Each number is 128 + 32 x the weight over the matrix's rms, rounded and kept within 0 to 255. Layers, rows and columns count from 0. Numbers have three digits each.

# layer 7 MLP up, 1344x512, rms 0.13, rows 1186-1219, columns 0-63
140140171075109152147108165126156128102079127078156159043135118166107159186153134111174122144120127204104107119180148117132132103084140134147118133064135078060133124077165056119141123129130189
125144132189076160149146118136119128101096098162124158172169138124135103170178089142089105121160107138151121146108148127090178157105141139125073134144131093151152123123054158106125146156141093
114219133153096035119165161064118148089115053055089119136121105115160186128125098081129153138149116093136095087125133127167178113169154094109144131168125107091107158117133130104146115135126050
138161159153129127120129079123054097181090167109087140140093163070114105064150168116145106146058101118166131102128136084155140119077086123117127173164134133118103126099093136154127080213047144
131098192114130160146155041119156146142135114147121172115110183134116145112132113107152096119112092130154128114120162108162161072100122092108153114124092096173068151080164116103087150154079149
192150121154136184150099148097173156143089099209145101072128190152089154199179172122116155109188137125113173083205152167181154102162106113121126139082103117128117119137162100082122096105151198
163167103171135137096102150146167120123185133143200157164118091156037091126114146103140117185149063233141083154125193098081067120102124146165138138106140176139170107114142091153104155170086139
135110118121131061141085135122151148101112116134153117201145131122091101115132186185139158100119098098120176137102096164196138136187083122149121168093104121098100103174133131112128102122118098
115198102151101086158160129161106133157148168171150115126145073101147123121160153110128084140113137143138114128076139075152134110170128098185114161113079127148160088104167152171156124147173145
164158170099158148133119173067130117137121127118148159102148152130173073114125153089140166080127146124138148095138068159133107136160123135120111092097130118081145153109114109118138154137119109
164142088162163068093092134091205140143158081120201119107041120089131104164169111110158111107173119137120121135156150115092155161078161149163168151178131093135159169078155096112138120123092135
153127065120105105098130166109129129080120138078123140113051156158172142159144076076100068113101117151144098127093142140078110183137130153144135063142105061076137097143180107165114157144185150
109129183100055124079159138168158142145118082121128153100134152122154119104101107086137110091101158132094132135128119133086150054152083138089086204154147103116173156117146088150116161142108084
172141143137131114178097147088085154164179099174088109080132178214133150140109103119076118081146118117163136082116090150099181173083142130121110106089165132091109164106101116138136109099095117
167122161067192096126090115183090174109152131097113122141156142125128163119120132146158147097112127054113103168122138022120116155164181143193126121170143137080118118127111122139091120124122150
131138077162141080101104119182109148094203090157135140153112105100192117171146115101184114118143090103115187098122139200199158135146122105150189148093123114154145149136087128141080153147125174
114142102188099129138176111171056098146107172164156118074127137077113161132188138147122154112106154156143097086137154125149110129123114177100066081168160126090161167183107201079111124128167148
115093093134169159131148107158100084098162083148102107148135140117153146165051095142064099072139112093161145091117147140142117079088155115114202212125138166088166166133134126173182139131082070
108135155099096126155146147116094101168118172110140095159155150115124161155178123089130097196118154171141162196064123092123105068144078081133162116155156134178153085123098086068158155105155143
092113105175087167158160127133124093181069197126154057130118154104159110170162140129115121132177119083112085161146125135096178156175161142104108164116099128173126091153145136094117135140152063
134160082108082119165171195096060114127105108164100115153103166120135160107114138109097125074101145115088116133171146174147176171081139089144090101130157086123137062071082159141145095136133106
107135170129091170088135141124099101162105128108132148160072112074090146062123178132122157093111104190070169127128196058185148079144090060135098059154093144109140162143139177097132071081167083
157161127090083142121103118200151089222081115129126156104117114167147150144110187186105200130122128094112118072129151135170121135145105137053129177197129057081162075104081167131133138125173116
133135092159131090137132136173171054120116129119150080165142180135120085105124117096133120207126110133107142146128152144101140105124140116140115104125061120134185105126108116132170070167082101
167135126155188163129155142111105152170123138115139126090164087117126103126113075114146099084099115133153134142174128059142084156175150102154112093165167083173119192140091067133118134130136117
122141115160176138104179128096067095104128144093151150100041086122118131154126169134100143172125164162124156141084107127180132157150129203166145196121082113180119088160113100146113162100104144
095153135095086060039102133080121100128117118118102078153064131114127180142104080140152128092138136148133110132162099131085152145178159159151155190163086153112150132162151129131156136140075121
146134138129151180153100142113088111131162135119147108099113135144157043135100127055169140178139125120088125125088097117095126131116136173183141078165115127118180135131089169138082155132162135
151153096107113087139193142135171157113143140126161121099100107080158158148123141171117102103129144140113109166120153118156146128149103096141143162114126110131122164142158087103106174124125131
137140152169171130132081115173141122120135129142090140130112182129155083154114055117108149130139129181097105120163214096196134143138097159081172134138096152142127136121120164121155163105093144
108114142154123124120120076156096132066082128112079098129155113112165141135118101147137110206062101106137141151097135132156112110127170116113129150100146182067119134133139210122175101129098096
131159083087088175136060113092123088111091173128148133147063173099170141201129136134129148216094162085076110155099139104170178103144119119114122122135162068097161146090058131141087111125121092
191163134087045089168059112135105171149124117145114109088133121125173120124139095149079125109131072179104085142186094145166121161119137097187078118151124057143147104110115114153145168111162082
086142108086186197094098121122122135127157095118164154146090141121110061161123177124096103104159093118100100122153134156070133099093139127176102182138135122103142137159145149156126135140109151
# layer 7 MLP down (transposed), 1344x512, rms 0.0532, rows 1186-1218, columns 0-63
103152132141107154166092100102079160169126111060178144141144124102137208095156101143195159133128113166205188113121128153139106102123136120102102138160157063124137128095106133159069140148138143
171062129108118175150149147113142086099098101183081157092164148139134123101172170163089107088150126127161082162102122144085143177118164131130102132109084151114109128104136118149120127105134123
187116126111151070093086135085095128126141112093135124117165120105112158116108087136096140151158114137103085142154148149120114167135121098117175119073087128125156160102091167130107153111080128
090124147076097113118121084153164144101094110112160145081100046106113076124191120107127106162124077142138066106197167195179170130084178078159144116099131096055132144113113153124136166114094099
132112157030204093185123120111123137151089094134158131091140106184108155072101127163116136106161090167132120109093154142126103148119167196052209082144142084169122167170134071111119121105093128
138136078108124047149155146137165111075117082121203074117072158093118178140090121097128120101142154155122130086208073148098098103120110052107160120162082126132078114129147198124128075083103090
185185135127099085142120143119144134126133121107099087141151154098163133127157124081164150170127170134157140162115100101147217110150121092109087106093117098118142144134135100131190116139135105
102089151127117122178107106203123110142119121103185173194135155065152120148113166140165128126201103163111127114183122092156198133157119168142126081155155099112145153106090209102133137074116125
096192104090100086132113102104077128126125110166104156159142093119162130134157104083140043141136119156094119110129157112070148076078173138137135127098121094142122162156116121162175152134116126
129145177137115163129135119123166102098112117083155092174134136134127118099138231075138126174094193103112160146162102167073141136162118115152132121108094140150165193136107173090085125168091128
102174132147106153116122120193054196150115110116186127146144105119166132134093177159086163151128144162110099113110125127189064104177116075087099152174091117130134125210119156160152165148135202
119122102098168102124086087151068171123149157122144125141128102139110179094157158136131129086105146096105137137030157134150041139096087148148129135112146149113118143143106101124107112144110123
102090132114129157160179055120075069107134116120141196131123104128153161113080112131113115124118141133123077168138117117047158090120134126110094144133176120197115088140164077177105165145117143
085139139135109171157141079136107112137086115124095148166153116147110125154080091109091126098087109177085121113129116123134153105107100137134162129125114083080114079106120142187124160076113116
201173145121106124064171128174078108109041150100163156088022191146132107135072158141135135051060105126158125141118186101076134082201107114120104148137106124140206125152144136129184099127171131
180116133116123097161120157101157139112115094152168155095196053107136116154188199122127123061168125100137132179136137123112136124116104136136094077120070129109114164132116179096133063138148095
109103109150098119162135107234158188115121122073116097131171070089154117088174144081109103144131116117132110198093187178130158159129132105113160109178146159090147114099155129109090171134114127
151149128127125149149084168134072118177148114142133106118156162124189161055116129092102088073137123141102128090126121167112141113104138099109097108070141152063158175091122102199151103158133124
158070180160125147083152150164113096133220176138117154124143115162144069097149157165134096161140134122137109123119193158144115124110125154122185117079131080135120145113181084090138155112071153
162168063147075092145082136191136153110115139153152146183160090098149153123101106139179122149132141102105136198063100131136115215150145133102122142155153160127146067120145157100167121157103124
141146108148150111157120168149146117147114166134083113134144157118173178069084108115175098152114073089100183110156192122123133112125166098201169177182166111107106133154136203119164120112142109
125161121112129112179081175105099104130149108091140150106160136137172111149213137123106130095085164086120169125126137108128120110199159129133145123143092094111133084148123132095116098143148045
106141138111100123145149142139104115111156105135091094085121131099122146172158113146118144117094123109120129170172133139172071063111160151084094132137089107074134187111104142139135153141126200
140163185142089117104128091179128139118120092078138151176110110105089142176147087142133108089136122109138108169088074150151065151145133121117088122085138062071097153152129103145146123101164123
175112089063099129162127158184126117157135174077103149117094089132136139142171050178206135140183163118084110149113143198068089064153167101131140190147162179085154111188085082084147109085118077
181181159144101070090129136143100142155138051151120100143147138099035101138097082091195134150080143140068166144070153149096118119134129155120110097111106107133135163159069129112124135138105144
161109136115080135093114111118203133145116104094097163114153132121082141175135145087205110067110100163089070120148105112098080096100095106073206122176141156147201135150109158155106142145109149
152205163104157129127141148075116171156130108115105139113124148107082137126089109149094097070145092135141142132175158207109118118109144154113146120186150111089137100159109147098157243140132126
105125175155155131101070136141086091136156048140119141162120148152093087118106161095177128132078171113144117103122076132076126139102181181109106133170167162114150085151159116116153105147103136
144147132138114143193132159170176157111094124149146161128100130137129142090111141141147115150117107121182146172178139200104039151173118144129141163121116125103122117168166103080125164102105166
134135210139065060141094155127146149099182121161136163139141155111124181164149133113134115090113147099109139113146186130188101139154161122115114141088133094153144158106121154143103138160118107
141103179169171111062107150177069117116128104049095137107090101057104127139124079141154100105147172133087125115148135149055059153155165153087149032123133109090089145160139113088119164147192163
169094166099155125073171149121135118088089140115155164105215136124117100152145170117131115079096103166151113113113104144140117121148133146084159090157120103134110131103124175095106132140132169
# layer 7 MLP gate, 1344x512, rms 0.12, rows 1187-1219, columns 0-63
154166119178091063147156225121085167179144150124092178106075045106121115156111169059139129083091092167107114123120121084129143139131131134140149177095150117114161104176180096115132181130148076
081064078147102125152108142135108145093163148142090202089123133094119136107179200120118069144123178115179127158149108109117170085079076110127138134113137082130088101091101092107108155120118165
141137089091129099195105143192097153084150116112091141151160150108139180121164121131145168112152156102095120121130203104134141123139109169073172110162109175173115146084156135129165106116086153
143158134092133154136105120144112122134095178164107137159055110082151151033110075130138109141094083113161146181123160146163140170147101145072154087101142169131070131089155077107109148189169171
145140125100101176113082156120055143119136141142129122116140181097136128156103137127139104170161139115168141106163131111114176167144145115104069157102111092113142069098159126149160124140228136
152065125143158126123142169136077121111138143201155197104091123111151094086094128141123172093075155134123125128099088161139138155128183069090116137102132113094134166116156185116142141111079176
057125133132131104123154193118142152083085142130143098128119115114098120126100137113154119127131082137059180127147111082112148153126129038113117156100111149097155070082138206102099110110140129
110121115132118100139092105109146077113191143097099103127134150136159096127161156115096194056194121164092100148135129157119165145150153109126099119105117145101090117113150116096155208159087088
124151139124096159132158063156164130131125135112163182200099098125117150080154103160196117121107116173129105135074109104134078118183176100137077103090173177163139148124184154127135102130137105
111109123111134136167101115153200164116105124192138204082109124105075137141135144091119093144157081177122153113091154104150145114150119165215116100085185090071135066172088143140053080150111070
119104145096090148085122140105077115133058108133157146130121111170121097092142126135132105066095149131171127139148107152085130105152108169164027180103114156133170148157165048139079138156119103
107139145131110151163173110113151092099091110110140193089115123164165076122133126163146182099162108219158133151110103186176130155108140156162169171153130158127149125155114199122101121106116065
122102122162100117106151137119115162097138145092137107122049111130119124116120100122125096119170108089117124089075097107127170142168141133111163105135066140210140159178146096089157101127105130
131112175123162115138178112173115115117113099132121158124165116117098109115175111128149124208109091084083114123142100113104077121143103152160068161135113160097180110144094131129092066101144142
153192139139103141125127113131186069164106105077163158110096108160099157123129145145099187146109167133095132147105060154146111150109134140193111049119140144121124131065070148133127126152129098
162104104143095160147147125177151153150078155151109136089093173131130152155110097106146125110131192190139124063120148155124184089129109150185093097138095111092139119140084101100098135097135163
130099133116092165103146082082102113155077087134126145110070175111121111074143151103123099173190105153098126158152091169111147134119131097145101096089137098104124161197145139100130128128068120
131054089087128125105152130124120072122131077119097096122082109132103168153169120156112192122044085074152140081119081168098140137150158159176144158102124107067154145123165151103094120109080050
170090063184098136111149093141118139112096120158168107141159092196117161120116106113177144143110060103172136093163087132089135115138169153134169121139116152138189126093173128110156191123159151
139161101122139125150153170201113140134113133113146142087135115126130148126138121079152160167130150071172139144186118124073147154119140120187194091140105156137143134147176119137158078100160124
145145152122132152123156102147100146141131133183149175190094126145131157129093090117139135058130114096171109133112160154163138126103130128104171098067147152181169148130192068117166084156165185
106172146088128115156111163103105150083121121174096143197132124059067091113095154127091140049134127122090132116135127153154153119165122194158107176153057148120116068149141106149119127108110172
154113160146084090084095202085079157167135117142132113038071114080172092119115104115122133106128167073103106066149066059109113098139128137129145152110144117161186167084076048149119104168175103
174123118123134111122114143118107108132130130121083140119093086103087084150144131202119122156112146124102136149164153166136103099100148102095108133172124152086142151153110161137084112128157157
064076085101113109173124178172162114122068148149147124133156113151121181155183175220136159113101156148122165101089160162131118090087168113137107142124117142124139076097077150097127113105109152
115127141089071133102122139138101068180159146118170117119094132137128127151175098201120135077115176155128153085148124111180137112108111140093114144120157115130110078085189132099189098074143127
068149175117107136166139117095134169107212216112121144099149132132099132140133144144112125099114167171127174110108129116180122163171142131104109124120107138170128103095153066144176095071200117
071083128111172069156077146127079155045228103094156102166040152133120094093101132130110086139133164119141118102186155148092134137120091138127098135142123126113132141142121086132184115175115159
167144189098115134147144115137123131075129149115164129159107126142120150100113119144075120149058113122137128118113132136121153053105044088145142132118114204208189090112145146149148114101057123
052132067166170144093076155172160113160169172160152140090120120091109110159095093179175129121111116124145166134101187151151091091108121110142128144117123139122096155147132160074144178230129106
148122143110117172075131098126164110106146084139153164079144131089148101123110195161102097138125154160087169140141118178106159141119159179101154079168085146143124140172119150139124062175029138
143125094103120105137129122162120079153115120137106109109146164103096111145085137079110159145095173103203111101129144132126140073151112106102160102136148092129107151111157148121158163090084115
083123127147147173123144133123155131136149133176112139176096110114102107139140093057136113128120130133121156154177160029146134129160086068207120151132127173097138143122135116154110121139139123